Each number is 500 + 25 x the weight over its row's rms, rounded and kept within 0 to 999. Layers, rows and columns count from 0. Numbers have three digits each. The size before them is the row's rms in percent of the matrix's.

# q: layer 10 attention query, 768x768, rms 0.031, rows 710-741, columns 288-383
# k: layer 10 attention key, 768x768, rms 0.0314, rows 710-741, columns 288-383
q710 041:490501488498552519518457552534489492482512492473493488518501482504490469478525527488514505504484489468476501489517522473494490473548483556457464543513474486517545477509516506512510495471504483515484518501464487496507448482512463484496499521497483477465541519492476459489481491474477476507
k710 038:510461456507481506505526512521487504515507512519509522486530503454540462454492508503495526480482471514463488482499503466509442484473477514476506525520484530567498522473483526520510468475484502487465533488514491477497455499459498496480528499488493477471569519516523493497519490481462501470
q711 043:517518509503493455547505509535496511503477503523516513514547486545480549461508538480516495536564509512508473468536497518551516518476523494562531524504503522519517511478525497467496479486478497457509476532537476469462490477488513489470490499517506507497511551535482491503517517512532511488
k711 037:498493498525514563469467544486483494528509490469506489493483498484485499506536510523513492507484455518496523482524499517465496518533458490499492493520503512503493487427490531446494536539533479507503527491486487524506503510507497541524501528485482497442520447482531504527497460464439474502
q712 037:499476541502471512498484506507527482476478480487469475481498521463502521493495470509474510478458562490532489563520505489465481508485509486491503470514509483484469502504513527488527500494505496497483507454495497544459520485528501503502540532509519525518461496513523563519526519499487535508
k712 035:496515459512474473525508480452507513504508518519519502525478513484484547527457508522549533518502497505512468534499481524515550483480496480522523444512504508474483479557547511534483556448486523531515495537531504510538471486500497502464492500519504490559510527506467522509507477499553493511
q713 042:457499517447502533474478492485483536496505494441477509509478510496525516486502532483514504490469474476506523478477487460488507492513486523460487492478471493538484477517478541510493529488523506526469529512438522511497509503533511500503511476480509541463515475460511506440488482504487491486
k713 037:505493464545489495521562496494518502534523515507488510512512539520515480459565504497503503510495519511515499499495477492544471476512474475499475523490437509508555507505486500532517513547455479539481527504488524486516483506483498478509529554476545502529526512531531501478491482524480474470
q714 048:526502467502490489507519539574475510518530478511532510502466487488483498470534499448473540481508496497474489460506511520514530507525483552491469478520491500541537504490485506533500503493502515489487501542493507442523495473521475466522475516490471488509532535531475461463496492448507504487
k714 040:547525575485517550488472522501487485531520507505486494469494474506504452453520470501485480464506491483516487517525510538502519530478528500520484497482540511492488505487481491474526471533529446425495504477477509524473516513528511572521481465497533503470488461514500475518521530525486479472
q715 046:520505521532476476538522505517506494506483496483535513509552464515512529458482482500493528542531542494527527527526499507526511522483527519528501526507523524449484508514517484492522493533497497483517470461546487494491498482498517483476508536527524511492451497552450489544510560494513524505
k715 037:507492527472528480486485483499452481491524516506492495558496492494501479520503517536510475504498477484498485486513469496468502533546526444498532482495520533463509513507472480462501518492487521539526489510513500519512487537507476518485517491501528534482479517490475520558497519484526467515
q716 042:508519457459506547477485479495508495486543574461509485457523495490494513520520517514496477487450486498461501489457497479507516470523446481478491528486529513507494498479501551505462515501511494521490480547474532498527477499486475478538475462542515478498504503443479479477460480535492465516
k716 034:596515487483518548526493521524512496505520489497511490499494484496489482495472499507454490464494538501469515495466507515500499512469548544514497531499471506567507489484462474454524482504510482471518507504519505523463521468526523469535493483471528506535504484546506475450507480499480529452
q717 050:519503468496486502503487508555495519541512490494510517470507460550472494489505547458483495521519453496462501472507506524520545499536527558511495549496484494517532504489507494528515483487501506515495527506539493454513500498488480454490498504508500440507524542521475459496471473469539516513
k717 042:526488555492499505477492535501466481484487503480510496496485497472485513473553473504488513519520503481501459487501497582471514520497494518492482476546554505503528505454512489456498504513553518501554460519532508509493492514554510549505478458481496496436468490521492472521491533494494474439
q718 052:450525483477515508487458492441492511453510501498473487513459524459521514535523476544491482496473524471481542515511514479510498487474503474471527502485518501500485544499487527509491544506534496529505513489472519527517458499488517505529498484480488516480473479451516505483490476541495526510
k718 041:513478469500501516516515483510503499520498498504517476484478514466484519482504507498489514466492502529461489505488482495509469489469524485507476537540431499529513494497465497556484461518471486462482506496471522477495495495481507513518529482507454499556541510500560463482524492480462518497
q719 052:523536445476534532479490525515466508511547495465521514473490468502512522512550539494502462515507455515477520453477517519492537485514497556481474520516492507539507489488507536541477475497500495494465515575516502486540494489490450507511457483489500464502556512488470473476473482474480500497
k719 044:509493515491516550494484527514504466502519499531490522471529509472483461439487438472487502506513467465490475487474478515489536530504476483536491494482524511485546499497527488441524511512551484447532469459506496487481458480515513543536508434487478488489499463483492476518519542493498470445
q720 050:509535475500471548480476490554485513503514505503549537485479468517487502513526523467494478499525469491452550462462532489530534516528514523481482502500492524533519484490511493570495477478508512519513493542526469489533528506472475491514502479491508463519515527527497471504481498500533503472
k720 043:475490506478532482523536515500515507490472492550493494470555526503493524475554488505506478546511485472509428527557517495514526464514509534464469514492531455524532508484474479449544498482518505496534506440497519482487486527548510540517556473540502488448481512480490467500500531503535485487
q721 056:471504504526442458515494523507512452501477463493476498504481537481519493496490446482509545503515506488567498494506517525484448498474502468541494522507488484483517504507493485475525506520478493525510532430532470556449486498506492501480550496504497516514476511518511520510503509493462549485
k721 045:517502520491495496515522459493500527476546515458533522503445529523485476494473549527485449513496511534486556495486524480518448469510514479493501506513464479509475458509464495536516507501481486447462530555478497496543468532436487490497525531484513527520455518492504509519537467483523525561
q722 055:563484486494499531504499505527503487523502484479549526502501449533466518542533548477534489503501450532459492459486495516510537465547516554483475511508505502521522517479503490542503476495490520514525505549517518500546504462492509492524444478486521447498510514507468456538485483493494495489
k722 043:473543540464533488496499500499493493508454506529469480479547529518520473472466446502478491524480484493525471484488516489489512539551476527526490487482534501500493530479517493476485489508570528497517477462509479510485510486580493547497464489508513475430514476505471482522493495501508465502
q723 057:515497560524482468527510517536474438523485490489515524530502508516485502487475492476492510515500509507532472507514515493502497496470545478532485488508465488511531506509473468493535464515471505485530496499530471513494552484522500511479543529511508494516463499546531525529533541460508474510
k723 050:465522501516512449484499490481506512447486515524529474490528502528509565544496533513507530550471508486509537534489487477515475473486470504485518479481510477477476500492485463503483525485489552528479525496458501502503492511464468474495483553514494497471504507493506509493475487541493510528
q724 062:460487534544428489518469514527481451521456475501489523478496493489519478502476485452491537492516553503518502538490515509518485517478531454526496511489475485507506516514476519472511536483479504510505509467517466537475494510503483492487541500523478481511468484547517519516528552497507527492
k724 045:474458518483496513502548481496539511481532539479527474493513542512505547465497568503475490496503488533465547535510533466490472473532515458471504482505467495467468496476496501542490525528469509507438573501453488492507482534452466489486509540505523499499523542514533502492520471480514485536
q725 053:490501520495503471506510524466512501475464514488490525504499562470499518498460455536541529513497547516533514533490537485481471486482493472522502516497514496496482537516494491422496476561463475485505490458491494505484489514488508500470473505514492518527466457496540525537527497522463526507
k725 039:529470477508508490543508486461471516470499476499476458514456508514501482457461518477504494500480501503503521525487507505504464518512510484516547523501471503485465491504510564472455512480473454488475503502514507495471513514451490503501476519463462463566560493488501533496564497512513539495
q726 063:515497488493545551461494484546468494499515512519523491478516445486464488530491520487498477505508476471430505475519496526506522515540481526475501467505520501516522485498483516528482487457491506521496512516488528472526484512493502475516497491515505481481502517511478457507462485497522479518
k726 052:514500515483506518487516500495503475501458486540486514463563494513509494517495485506533514528496488505493453525502507528499515524523506495532515492489506502523515548470520473447498476503568506493545464508529497485511501467580505512468489492524536524488490488478505478552456473512501466451
q727 055:508506546518460492555486488515506476525485491487491499554473506510460532477480498449509495543489496511480513469506494509500566498510462500512448488508433493517535485527477479515502463520495518498499500522483455526501536490507483479503517536502525467502456501556519511544505498480528461524
k727 043:461493493476496471498512519521517496484512502494511489449545511523510520549501484486491488493464511524517514493504505474516459474494484497447479479478497471486521507478486464463503517511437532546491509513531524459491467515453464519518516516499487481510500522507530501495473493508495519517
q728 058:510491469516479529526548509489538474500492504480517481514542500497479508506498516492527502488500473501475471499468490488505556460508517533499509473512510509501487495498498497493501500528500527500458488526474516485500522453495518499512500497476518442507506552500482459540464475515543463500
k728 050:470537511518515452450484484485517495492467482525523508499490480497526547529518508496546505544488502484514514491503488520501456494516495519514500503497523487496453516471514463507490505438519546494515448513503476514510537473537517508489476550538522553460468529486496511520438497505486477508
q729 080:490492561559463478496499480515483458514492507493492524502498513514483480500447481427478500496517523470460488532507486469505500520446503465509497473453475521489475487534499499509523483473482490486507527494492478522494510523522511519501529526482509466513440500527532526490537562469514488537
k729 050:474490463506489509514549548492531477484504504514531484454494488517503521514514559518492558484498485520514532539474521537494522451503499480495510469498517467482444477502470464545509493522523547542484540481470512501500479498494492470494513524520519502524498500482534451483460478488537475509
q730 076:498507507550480509486509465531506519496558501538491490493522481510486476475472528447493490483502462449420461490503465495501518481510480527493537453485531500485480483545476492495502492474477518488519536471510522458518490498510484503504498517489507502503493500486510479499501514460532496526
k730 063:491512532507497495463487481540446498548450471528492512532489494476476517493547492484550492509534502494479498501501470505469463520474486496490506549519533473521508546482487501444500519501525466469501492489473468489505530507505509501496490477512498496470497479504476502487454476516487459478
q731 076:487500498531477550478444495538489480501517510525516508468482437484500480477510537464491497506519498506465517497485519514508488532496492480493508474465485487515503496512501508525468502471500506473495535494516474484517506521507494503524503468485499501486505506513482507506510546495525524518
k731 059:520491537513497537506532497490518458495475501507521505488511543494515500497452480492523468480484445516515482494488511495475475514537485498506466444466478492489490467464492490516488494529499527519534499478473533504522478489520531468490498519550504501491494487507577452574474478487505520489
q732 068:544550451472489504458518465526543526500498514496538505511483503469483506469538506486480486504515484523488500485516543516500486525518468536502524504494521487514527487489499533494499525490514463500496524489469505472496493492484500478512433465516509509508557471472499513525494473458479525492
k732 064:500503499485507477475454442508469535488483502467484531521494498483477474501488451488563478521479472453456407492537482498512467506516502526525473528457505524487513512474519496503499517449492474498546486486499518524493492502494505510498453496509491488484491532529513543532554546501512537529
q733 078:495515487523444487482489481509464467537501510485515501512508480486509463490470481435515446528463455483467519517496500465479464530492482494464506492486477537506520516514474512520510508471506489489448500545503500500488512457472500530501515531481507431516467486516522548495504566483512529514
k733 053:477530507526510543530497508502511509454496472499491529443518519491470545510476514474510503525499497495501473499488532522540544504522480470489491502493509469519497455509513464483530514493544547523474542497477477496498477455495490486485535527535493518518523494490501469496515558519541530516
q734 095:526501500561482494502497485490492460492503471481503555496508507514483533499472514496506506498511505551505487487486499505487471532482494498504477513466461516509512488488549462549471476467479503472526519476481457517516510555510527499530478469522502480504491528531524513492537539502527495510
k734 088:495482512505467528480504464520464469526480526508534497516481498474490514455508529466533512490492466475528532521487511539463480494489471457491489513481509482492449489490455489452496545524512514498497515464449472511485501508486492469485483488538512489522474478508525484481506476501516471500
q735 096:496501513431529501481484512500507500505484534515522478528436515460526541513528485532501540476495542509570531526502518514525480529504484486498478585544491514500496477461487531510524488541512465516508447548512492532468501492479515485493450503533530516465510470469481507485481478526450509495
k735 083:509465515564502544530520535486516462489511507496491491479484536491488513458452501510483482470491475494518478502473498527511564526509492490498499465503489524500475464510502508519492475562532519540492515493509530496476459471482487485501524502533508499543563426530532450520519512504515527474
q736 087:496482488500492462517478515527521512521534529521552469554466511503505521498480519469531525497500532530503507480530502498459469505477483473500489527587502537523480517486524515492505473516471480489555453483469484568474522549567562490513479490541541511481475488474516494476478499471507534481
k736 066:531494508516511525477529504488456506501444475509504504514469498541474555498486526471488530551501542519475525540499517502493534508493457467492487523524502504470497470514507448491525505515499520500503510498498483552466501512514495521448482474459514517514511483458490526460537521491501527491
q737 095:502485462482520524499485496515537553532556512512495495506497469447525467509510511505497530459504477481500481468522468480490477482528511535477526482505560498509495557530477537467529519494477483516503518495522529480515438510487504516514518516526475494479490500495463463508459476495484507507
k737 075:487484527526463458488468542518497503521485505534530492556513478503530539480472487455540472530520496484514496481494493523445486536481497523473467509527508502529507547503510495471473514503514452517519448480497515521486567508555489525512456473547521511475478481491503527495491492474490502458
q738 100:524512503519550544517498482529513458509501455483462466505527526513504497440492532467479473496469524472477515484469510499473492485522503439574478509498467513540518506497506486466500521476530500504500502519460499463496542492527512502550500475470563541547486475548512501496497488469494507464
k738 084:528474508516521532496530472522578507518521490492470531481494491482506452478511504502501461513504442469503500475467477474464463503534450469514514475505470500508504483526501480487533452499517546497505527528486487487495560507549535518511509493529492506529482531482536501493476492509477472500
q739 098:481548505487492465477477523489452446476472542512552455516502490502503510480515512476497489504477584529513482542494529499524481486461564510500460506503499493476494493470474514508463540503494449508503473505503492478511477475469472518532479512478535502489488430532496521499503543477539531484
k739 087:509498464536535508503480490514522460486473483514482455504499491495483516451516538446493440503486556481513496527481527480486493471516521450556493531526451532510513520449498481482483513483517485487560508504462478460502511471527507504554519476456517515505485445575520506508494534494494547468
q740 111:460472484456495484502432490496514497474491536545523485523491455536483496491481501497493512502530515533450481521521545498497478483514461498518501505522482452464517511509525503482531511479476512529501465523558513526468472497516477524556499522509524490528541503534498542487510467495492502501
k740 104:511456517493488488526507491521502473494499510536517508475511537514494467522496511480484487486507515477473512533510541535527477440470509443481441507495499471459499471513493496512526480484499535534466497473533519538499488527516478502503496535466503490481569476512505516501514470508458479489
q741 112:465510485516475497504445496478500510470525509472490464517484456488519528457501489483495523519494493557482492487476503500455503550523486554533539489511463507557527535476529501501471521481505491500519496531502476449528520472470492523561518473562504494547450496526503529481508521499537517534
k741 106:452469497472510489483414502477519507475515541520501482524503424506481502476507492495488520499521512581461501509510546491461490502525456538542500505524463468522503547485514503461498519491486510531491454551526480505503489484488487541570506483544503496533492498550516551464503483533498510512